Part of a small language model's weights.
Size: width 192, 2 heads of 96, vocabulary 8192.
Architecture: LayerNorm before each block, learned positions, biases, untied embeddings.
Training: a variant of Adam for these matrices, 3668 steps.
Each number is 500 + 25 x the weight over its row's rms, rounded and kept within 0 to 999. Layers, rows and columns count from 0. Numbers have three digits each. The size before them is the row's rms in percent of the matrix's.

# up: layer 8 MLP up, 768x192, rms 0.0888, rows 122-168, columns 64-127
# down: layer 8 MLP down (transposed), 768x192, rms 0.0904, rows 122-167, columns 64-127
up122 095:494492547486482539515462518506474486534542501512465580508517485491507498431552501502517502496494463539535473505520477480470544472517513496515488516483479497480520465483523515518534508508510493
down122 093:510568469527537492493512485498481515532513515513489448506500491473475501524471549504526481494500529494470424523505473546502499518523563489514514528484487484527499507504493499441512486528511495
up123 093:514496540454501500479495543499537493534479483518490542479509473495531530477478482494488513467522475506491543518475543506516563491491509444474519523520499518499506538483515505502463468509557510
down123 098:548464496504538462521497498500491502477501480465499501462438515473489497510417516486501456477494522470475497561499469475533533488480484528516512514521508480498475475504492491530492508494505457
up124 090:524497501492534501524522453533499502507514489484507480523492508511475508519515480497522493482507532498502512506479495472490487493470545486499517535530480490487458563526513520482456502542477472
down124 092:521509505507494496504501501474479501457475512498493468478496489497485504498499501464502502481571537497513516411533519498517492527476480510524551498508524496497468528489473519528536455491526481
up125 100:573497485500526489528508519471496469514498472517467485533518531487492484507529484461468486498496485512471502504465503517488536508497492498499506531508505485466506529518467534522523527475481508
down125 094:504530502529500467527500518466455468527470487485515502526554449503508510478505490483462533529537525456509508454537527501521527507512486540476509521555485508515471495490504531469508485514502501
up126 102:504472499509489474505487533510454521480502483458446530481515509507512507495510524472486471550492528500526568524529519498537469516492522510543501528496507501526471493510523482544504533502486495
down126 110:530500481466518469528526524493498480525537486463546488485510522475496506462511516527470512476510494519495471554560506493498509519485547504524541492501464473478528536520502504486505499479493525
up127 087:520505529520465482504515500533480532494487493514473517477492505481508466493486508508519485491503521573501467519524533536499474523443517503481456528469511485497489513530533465490494512532542515
down127 085:497539507524495493527493517454495524547506474509537477490526489490491461500501495508532508517520497493503506454493517486486526452499492535510509496486516489519485500482506503472473478480463489
up128 099:491472515468468557524464479504504467488535490495499513500473529504546488484485495545483501467487501514489503512494556514434496507535508476500481500530515476451530493501526483545466491494478502
down128 097:474481479520500449481469468457461512469526498487539510506508493510517469473505507496516511522508512494517430525497494537470478519549507520499523511496459497530497534455529478494519456501510479
up129 105:489497501483493463525472501509512479522484510501468514506505528521491555478560504529531449510466459498537482524501526521500510510499447536538501471475473501418517524511501510470491490496475494
down129 116:530492485485463444497489489529449467486463505485512512523423517462454488459484478516541522517475530491490490540487512512482491536528526519521521451515472479530496497521485468496489499532507507
up130 101:487478487550518499523515524485529492462500439484489546508478578502499516471490445536499484510534559512485506505485479507529503493478484468540511511502475494486455542506472500480508498461523477
down130 097:532491484471485495488472481502506502441472531493499543521530493527461480501557473521437505505512477483503528485494520498513504472485473539522544488515543488493509499467550525499513505496498512
up131 089:470468487507478542484488488528465478497501510509510514515464525482478489465494521543496497499529512498515453548485565514508512484513482533470521492479488510412543501455491493545523508530513479
down131 090:545495504484518484566518505456494479529479481456516521511500499479475516540493472504510524499537513507515556453500481497499510513479523506538519512517491516501507492540533519485465514507486481
up132 087:491533529465510509504497531500449457510524459509505484501517532518528516485533516537533497481461471487495482485465506516475504539522507493491505497493476511435535492523510482473497480498483515
down132 085:503539483483501467486476554496520497517521482502517475464521448512514499499521517527497478514517536491497512504519494482530476498502444496542472546510527511468463473487542511481524479505519493
up133 095:546471525517483527453504523513510502510464483510487491464486481493475484527501503513498472454479511526525543522508522497498510517514498540525490532427511520494498502498496497518507460438500469
down133 096:516490506506491507513540487450486493516503487491538506518462515464514476488466499552565450512507517502543509510479534456514506516518521504506500498552485483484469469460502451475485533514503500
up134 102:506469469470514466509429505463500495475519491531469500469528506501502505486548510525519493501495461484477487512526469473541514498474510492510499524496482555447527513513483542475500446498475512
down134 108:516502521519506508522521510520493493459507529519511544498501516491466493454530496460496498474439526502510518464505515528474491513511515443516482472528503494520506463510540423478501511480504523
up135 103:468532484483509524533498489490532510554515487510502527495538510527489493492516500479550477499493468522550506509536491486485550515486484478514495531521497495462500520471515490472523461489471502
down135 106:512475532521502493527477472505440506476455513483509501471494507469476489504471500537526509536466504478462519522495541482476495549570487498535558497505500468527484514525501487488490490497509507
up136 098:504464544531518504504499482472469430482537509496513516535514460492484555477517496484497485519519536497507500523526479515480495520512579514489458471457477462511513512527499497459487508521514492
down136 101:514489480507515516541520430528541483503448502493444517495446522514496508521527499518486499521485478485517474494519465485537469481530482485510489465498510535509507490505519492520502481516503574
up137 110:560434474479516544508455467500504452501515455506488514488508490486509515519518498542502476536521475500508489546496451487534526526467504482510498506537491503493459510547522517505475469471525505
down137 119:535473501454544509498563478540508471475490485485524498492476508522494512542534473499500533528521523503471514517532449508492484534524494488474498528513503479517461444535520481487464522455472491
up138 107:505512538484454498432507570549423526529466535508498516485468532478531541512539517500506480520483494454519499507474541465492497505517492473443489506509494491486487519550530490510502481490527499
down138 104:514491488469471479541496512496450519493497443458499462542541472476525463540536493527519479495521473502523536531485510506519441542542508518529463507484494519496479519462498505500502487451515477
up139 098:522510513513527492468475516501489531517507491493486483495504567520444451500506500524506464463478497511492480561524538494570494510521501479501531507488510501469497510500479504478469516445508495
down139 102:468525511502487463474474536514525505520496532513507520525502537547528534484480444456510512486476491472518515451476533495481517456501490500492506504496531477539495462494494458525530467502492473
up140 109:525490552501495438485535496555479488522503515511506523517485528517492463524497551456467512468509487495500429514485475534523489525507515469538473480489486508488475514484517452491479503480489468
down140 105:468509491479470533520479532498481489470542524530526494507494524516511482498466514502467518531464465483489461564502558502500511493498558495501521485530495481484512534484533512506473554472494494
up141 100:490506489471467512464466508508484494479534454534478515508519514484514476424521515526522501475546514487515505509522504507488533553501506501514477475509504553494507519495511574493489504497497494
down141 097:472510516503456514466470486497508507459487533490520464483518501546502482513515512480516495496488494508520495494454501534537521507517481511486475493479470506475500518434515562486517511451457503
up142 088:522463486550497503479512531533458508500492506504461497467489504519514500510488494528474536434495487498446476525503519489512514498496496544471527494496531537488556484443487483484510492455482458
down142 086:515510551480528492518499483501565483508512477517510557517521431478509533492520535480494446561503478491514541476534460489495520492477504489529490530498462471487446498517516527491492493504500535
up143 099:502443461463522488494499504503533519503517519524463485487521487508530528508480540494511501481534529513505479526453462490498487492510524464524509504527502500493496520481550523490478420486512488
down143 097:511525474559514493491535441515490519504467531513515434506492518526516504522528495511519477538511522506445490567533537528512466488484458554484513480512495490468539475504530531514476502500497511
up144 090:559494556505491490520492498493437514498478465478471480491532510485501463464466515544514489482501515493511482571482505481515492505502508506479555490559478473486503529501499547444472475495501495
down144 084:491504527459494515445522475493527502504449504524539516457460523483496489493524518488513490474529501476511537503558489498510487487492457465549506491525524547515511489507518490514474485516494476
up145 099:487470530501473462466497484510492475439505451528501519514534448490493540528527463468508484467455506541502502513493489500491518507490535485539490481492505460510488537490548496507498494522519514
down145 097:492499485495489504502496500488516499475503517470474486501468506495488437452520571509512510474492453500477540478489488517477491559496511511451487499464538537492482488454519505541518510486454481
up146 102:507442487533505449503527529501522481482531521518483475482563478469485527513497511493536510467471486518527528535488508502460506474519463513509506484509518489464447527514514518492532448463511472
down146 113:482494457476491507521470483559467525482465485499544505450462516460503463484504525578498533494493494521484486503503479493519498499507485513486524495517569521464479486514500551486503502494473505
up147 085:530518519476476480472479455503479496480483483463520465483488514498494500498498481541507474459514468550522544532488509492514526510549522490506542523489496466477558470442502493462505483516520491
down147 082:470518529492499510505487491503468511515516515544493489492495481549478529478501495499491481509502491484495552484498510471514458458467512528527481455483464491480512506488485583525472505483502447
up148 097:498503503513504524497526497490501493478483485499453519513525476523497497476479497517509522482465502494497508500512535447503473507477484484545539534530504532507524530512488511481505470512513493
down148 094:532534501515486466536468447508495556496498490522476500491492504496485468508486546457455475505506497485456492489494496522483506498509488485540531513462548476491507534469473452491514516477511458
up149 089:502496520518472509489509523520495464453501500539516482471491506477529473478524481519515451464517538495479475505510473524511506537513497491503524486552502464509541513462528459458484467532482481
down149 081:491514435497489491504485520537474483507498503509490499506528523503492500521484508532506510521463539441500504538476491493483515482494574498512472526507528490481508523473456489484471532530504458
up150 097:494500500561459455512517461516516478502542510488476524545539536453473488485478493472507510477483505513474460518457515500504529551498497511525524544454491516498548524465503505509470510482499517
down150 097:488486477460487499491517484517507489526488471553477492514505504527527504457491500521513483499502508473528534490526483469470515527505467499506444489489476487511519523503463536571561469519508518
up151 105:491503507495466494504511497524510484487527501467535478450512485430495464493512514499527490494506524522471490524483553516466516532512483437455518534557505514475539526504494499491474513498492520
down151 103:483531489514503509495495512471480460501518503523509492504488487507534517519535494495509464515485525474507460520487527470511523493491507480540513479498508454483463509464435475501511483503474489
up152 090:498511482502464496511476533535498501460492477484478538480506467496495497497444492506548445493500501542441519555487503505505509538543443451513533540521477477489518539492478468477460450483529473
down152 096:498521509518463517513561521484478481491543544520513498491531470521501481464499511514484518504535501493562528469469479474495504481475507501500508512476527520516447471512502494553509488497479514
up153 090:513533459502487545492515486506502525505484446489441542479491461510545517488495455510482515516480468512476542537518472483536466505491510483492522517495484479495485492500479461474487509547506485
down153 083:432526460504467475439509505526513474512501549513512502511507506497536495483503466494513497492495503548500474491472506527545508473484508496502500448485498521495547534523512507488518485466527490
up154 107:559480498501505526496502487499482545529501525549523526529533485474537472452513492516508500484530478502456463506478540528507518467497500458485513504497469510539537494509466495519476459487526508
down154 104:456521493509489506527480501492520497462465489541487506494464498476465503508543524500444488501498489522521535391495501467481501459528489482460462472492486466495510481536519508469483466541500499
up155 093:493492495504445503476512540519525501498481534531505538512469472510464518506498491493510503458486514577472505490509523522529514514514482450510475501504471498498501514480539479453488480497511515
down155 091:521513525489524534499524519488490506469487520481482484492530501511476458472463538512507523493507482501528503495515464482492462524487513509507501490546517482527469482485504491520490482498511471
up156 093:505498494502476514458531517509521507513515506498497531466523461474461473507510518522515502512495465536512486483503517462489496502478512497478496496471484465476502501474499535497534518501514494
down156 084:515463490495544496533479489506540508519498514531489524505473572489520506540509478508491492442492480474497498410543540548514518520473495530502489481500502480494502488527507481512474503514514513
up157 100:521515562488541543520563494514511486478507468468444526478521508515457505478547507471536476485474489525457462520520507538486508523490541489498546504523505535494508534498503512514494495465519506
down157 104:503494507498480473499489512471477475461526497456552456496495506487527516513516516495514510481510523497479476508430484455528505550485523524494492461513481490481469536490470509499474503500499481
up158 100:520496513527497500520479507492503557509482494519517498519569521529523499488530457502530490476499467521492449491479539559498519463467497482521494516512493510520510492510495505532526489501547510
down158 100:504530512484472544472492528502507454531491522506466483464464446485537500508501531496528532540501520530497485476510465481505512500537516516519474472524501513507470514492509522476463539482503501
up159 089:527496491521459489490485520594501524491459510497515452520517530509502473427493517523501485485505491524464499498505532518522488466495509478528484498505471546502534555503477532495470531481506479
down159 088:513499504517473545504540503478503503530517454537520463489499463525495517510524475466515488472502487489509513466529432457519513508458492506429525500537556468501497509495501510528514502468500543
up160 095:563514501468474495478503501487492514496495489481496522528482493458482500533473518517511481489449463492488497503538529542543528521477481511494498512514486486494502541506516500537422503477516478
down160 087:523497535528540474524463458517525488504468497502503488494506511485483522487505496489504459497503464497475470379531475504453502535477542483505497534509479485477473497488510529499495504534508533
up161 106:541488531465518541479490555470473482490497454471498495532510488491480549505518496491533482511478515538516466519504507515496529566491513519499467535525476506520466480514465497488456511512522516
down161 101:473456445513450505512494487486504474482541479523459538498481543539515482497463450504497485517553488502475505514499501475488496451516476514498500469495515523504493495498504533507473474475518510
up162 101:491484493510463493451492543485497508511468475492527517429488505477490555510505519490539477513488519506510508536502526545505492518501510490515453496449487489486563482512482501467531503478549472
down162 104:495463498488486487497483522559497493516498451516514485451499500505490502454460494485496506491459479522514508463491498449480540464521485509451537472516531512493442503495508454544508526439481535
up163 083:480480494531497470454495520508494485508514538506520524458516500530546528450537503482512485498477485472483528497501519495490523490491545509468507499509509472497491468498475462461506470501487477
down163 085:505514499485506472490500493541509506485524499500493474500501488443501520511488500495514459472521518516487489583508456501520500528495443491519499542500512496471493528483516531543472533499542539
up164 091:485509490501505498518514487515516493515529496502448522478526499500484493453491520499490471484477499532496503514503571483570547494491506503507551543473496543482481519481520511515472529471529504
down164 091:524539554491516483484499489495492502488501466479545516494479530504487486531494504471521502450484532514515502509503480501489427530508484522510510500496554487496471500524515525535551458508508528
up165 108:523483525540512498485483563543499466525554454531437501476527517507480524507539528475532506492515507524507471536458488520474550545494493507537541508479513501483471570496504476521508494449512506
down165 107:501503500507499496514541506468499485525473530511504525489491516530536478478515483488517471502511501504476515483476528513500537487509533438452504467473461483539503509493497497493539471495518530
up166 097:491536497473507516508533522548489511512526500485476521486498534493503490480501509501548493522489488537507479514483505520516482524515520435511519497476485531508491512480484486541488499473503494
down166 099:498506459487475514529521505465501496471446468513493512484478529548474496502505498519482489450491464482521470499519489481505503477475506490503504528522484466519491521472507470459507491465483507
up167 096:500469508511468520488487507494505457521514508508442508520523488519527486494491498471509480505523483521505532518522499492495531511483535504549498515520473515461490495490530549470507510530453480
down167 096:493498444532482530543499482531501515451461496502495500499524484518501535523492522492520543518517499486513475476523486525526489496515489470478461499511481483512523502494515492484451511504475460
up168 101:489456502535526505440508553484494465491502506532480465493514502486498530542501484515532506493463491523506481531452493558527528500474546512505529491464497502469515503567444480520485491448491497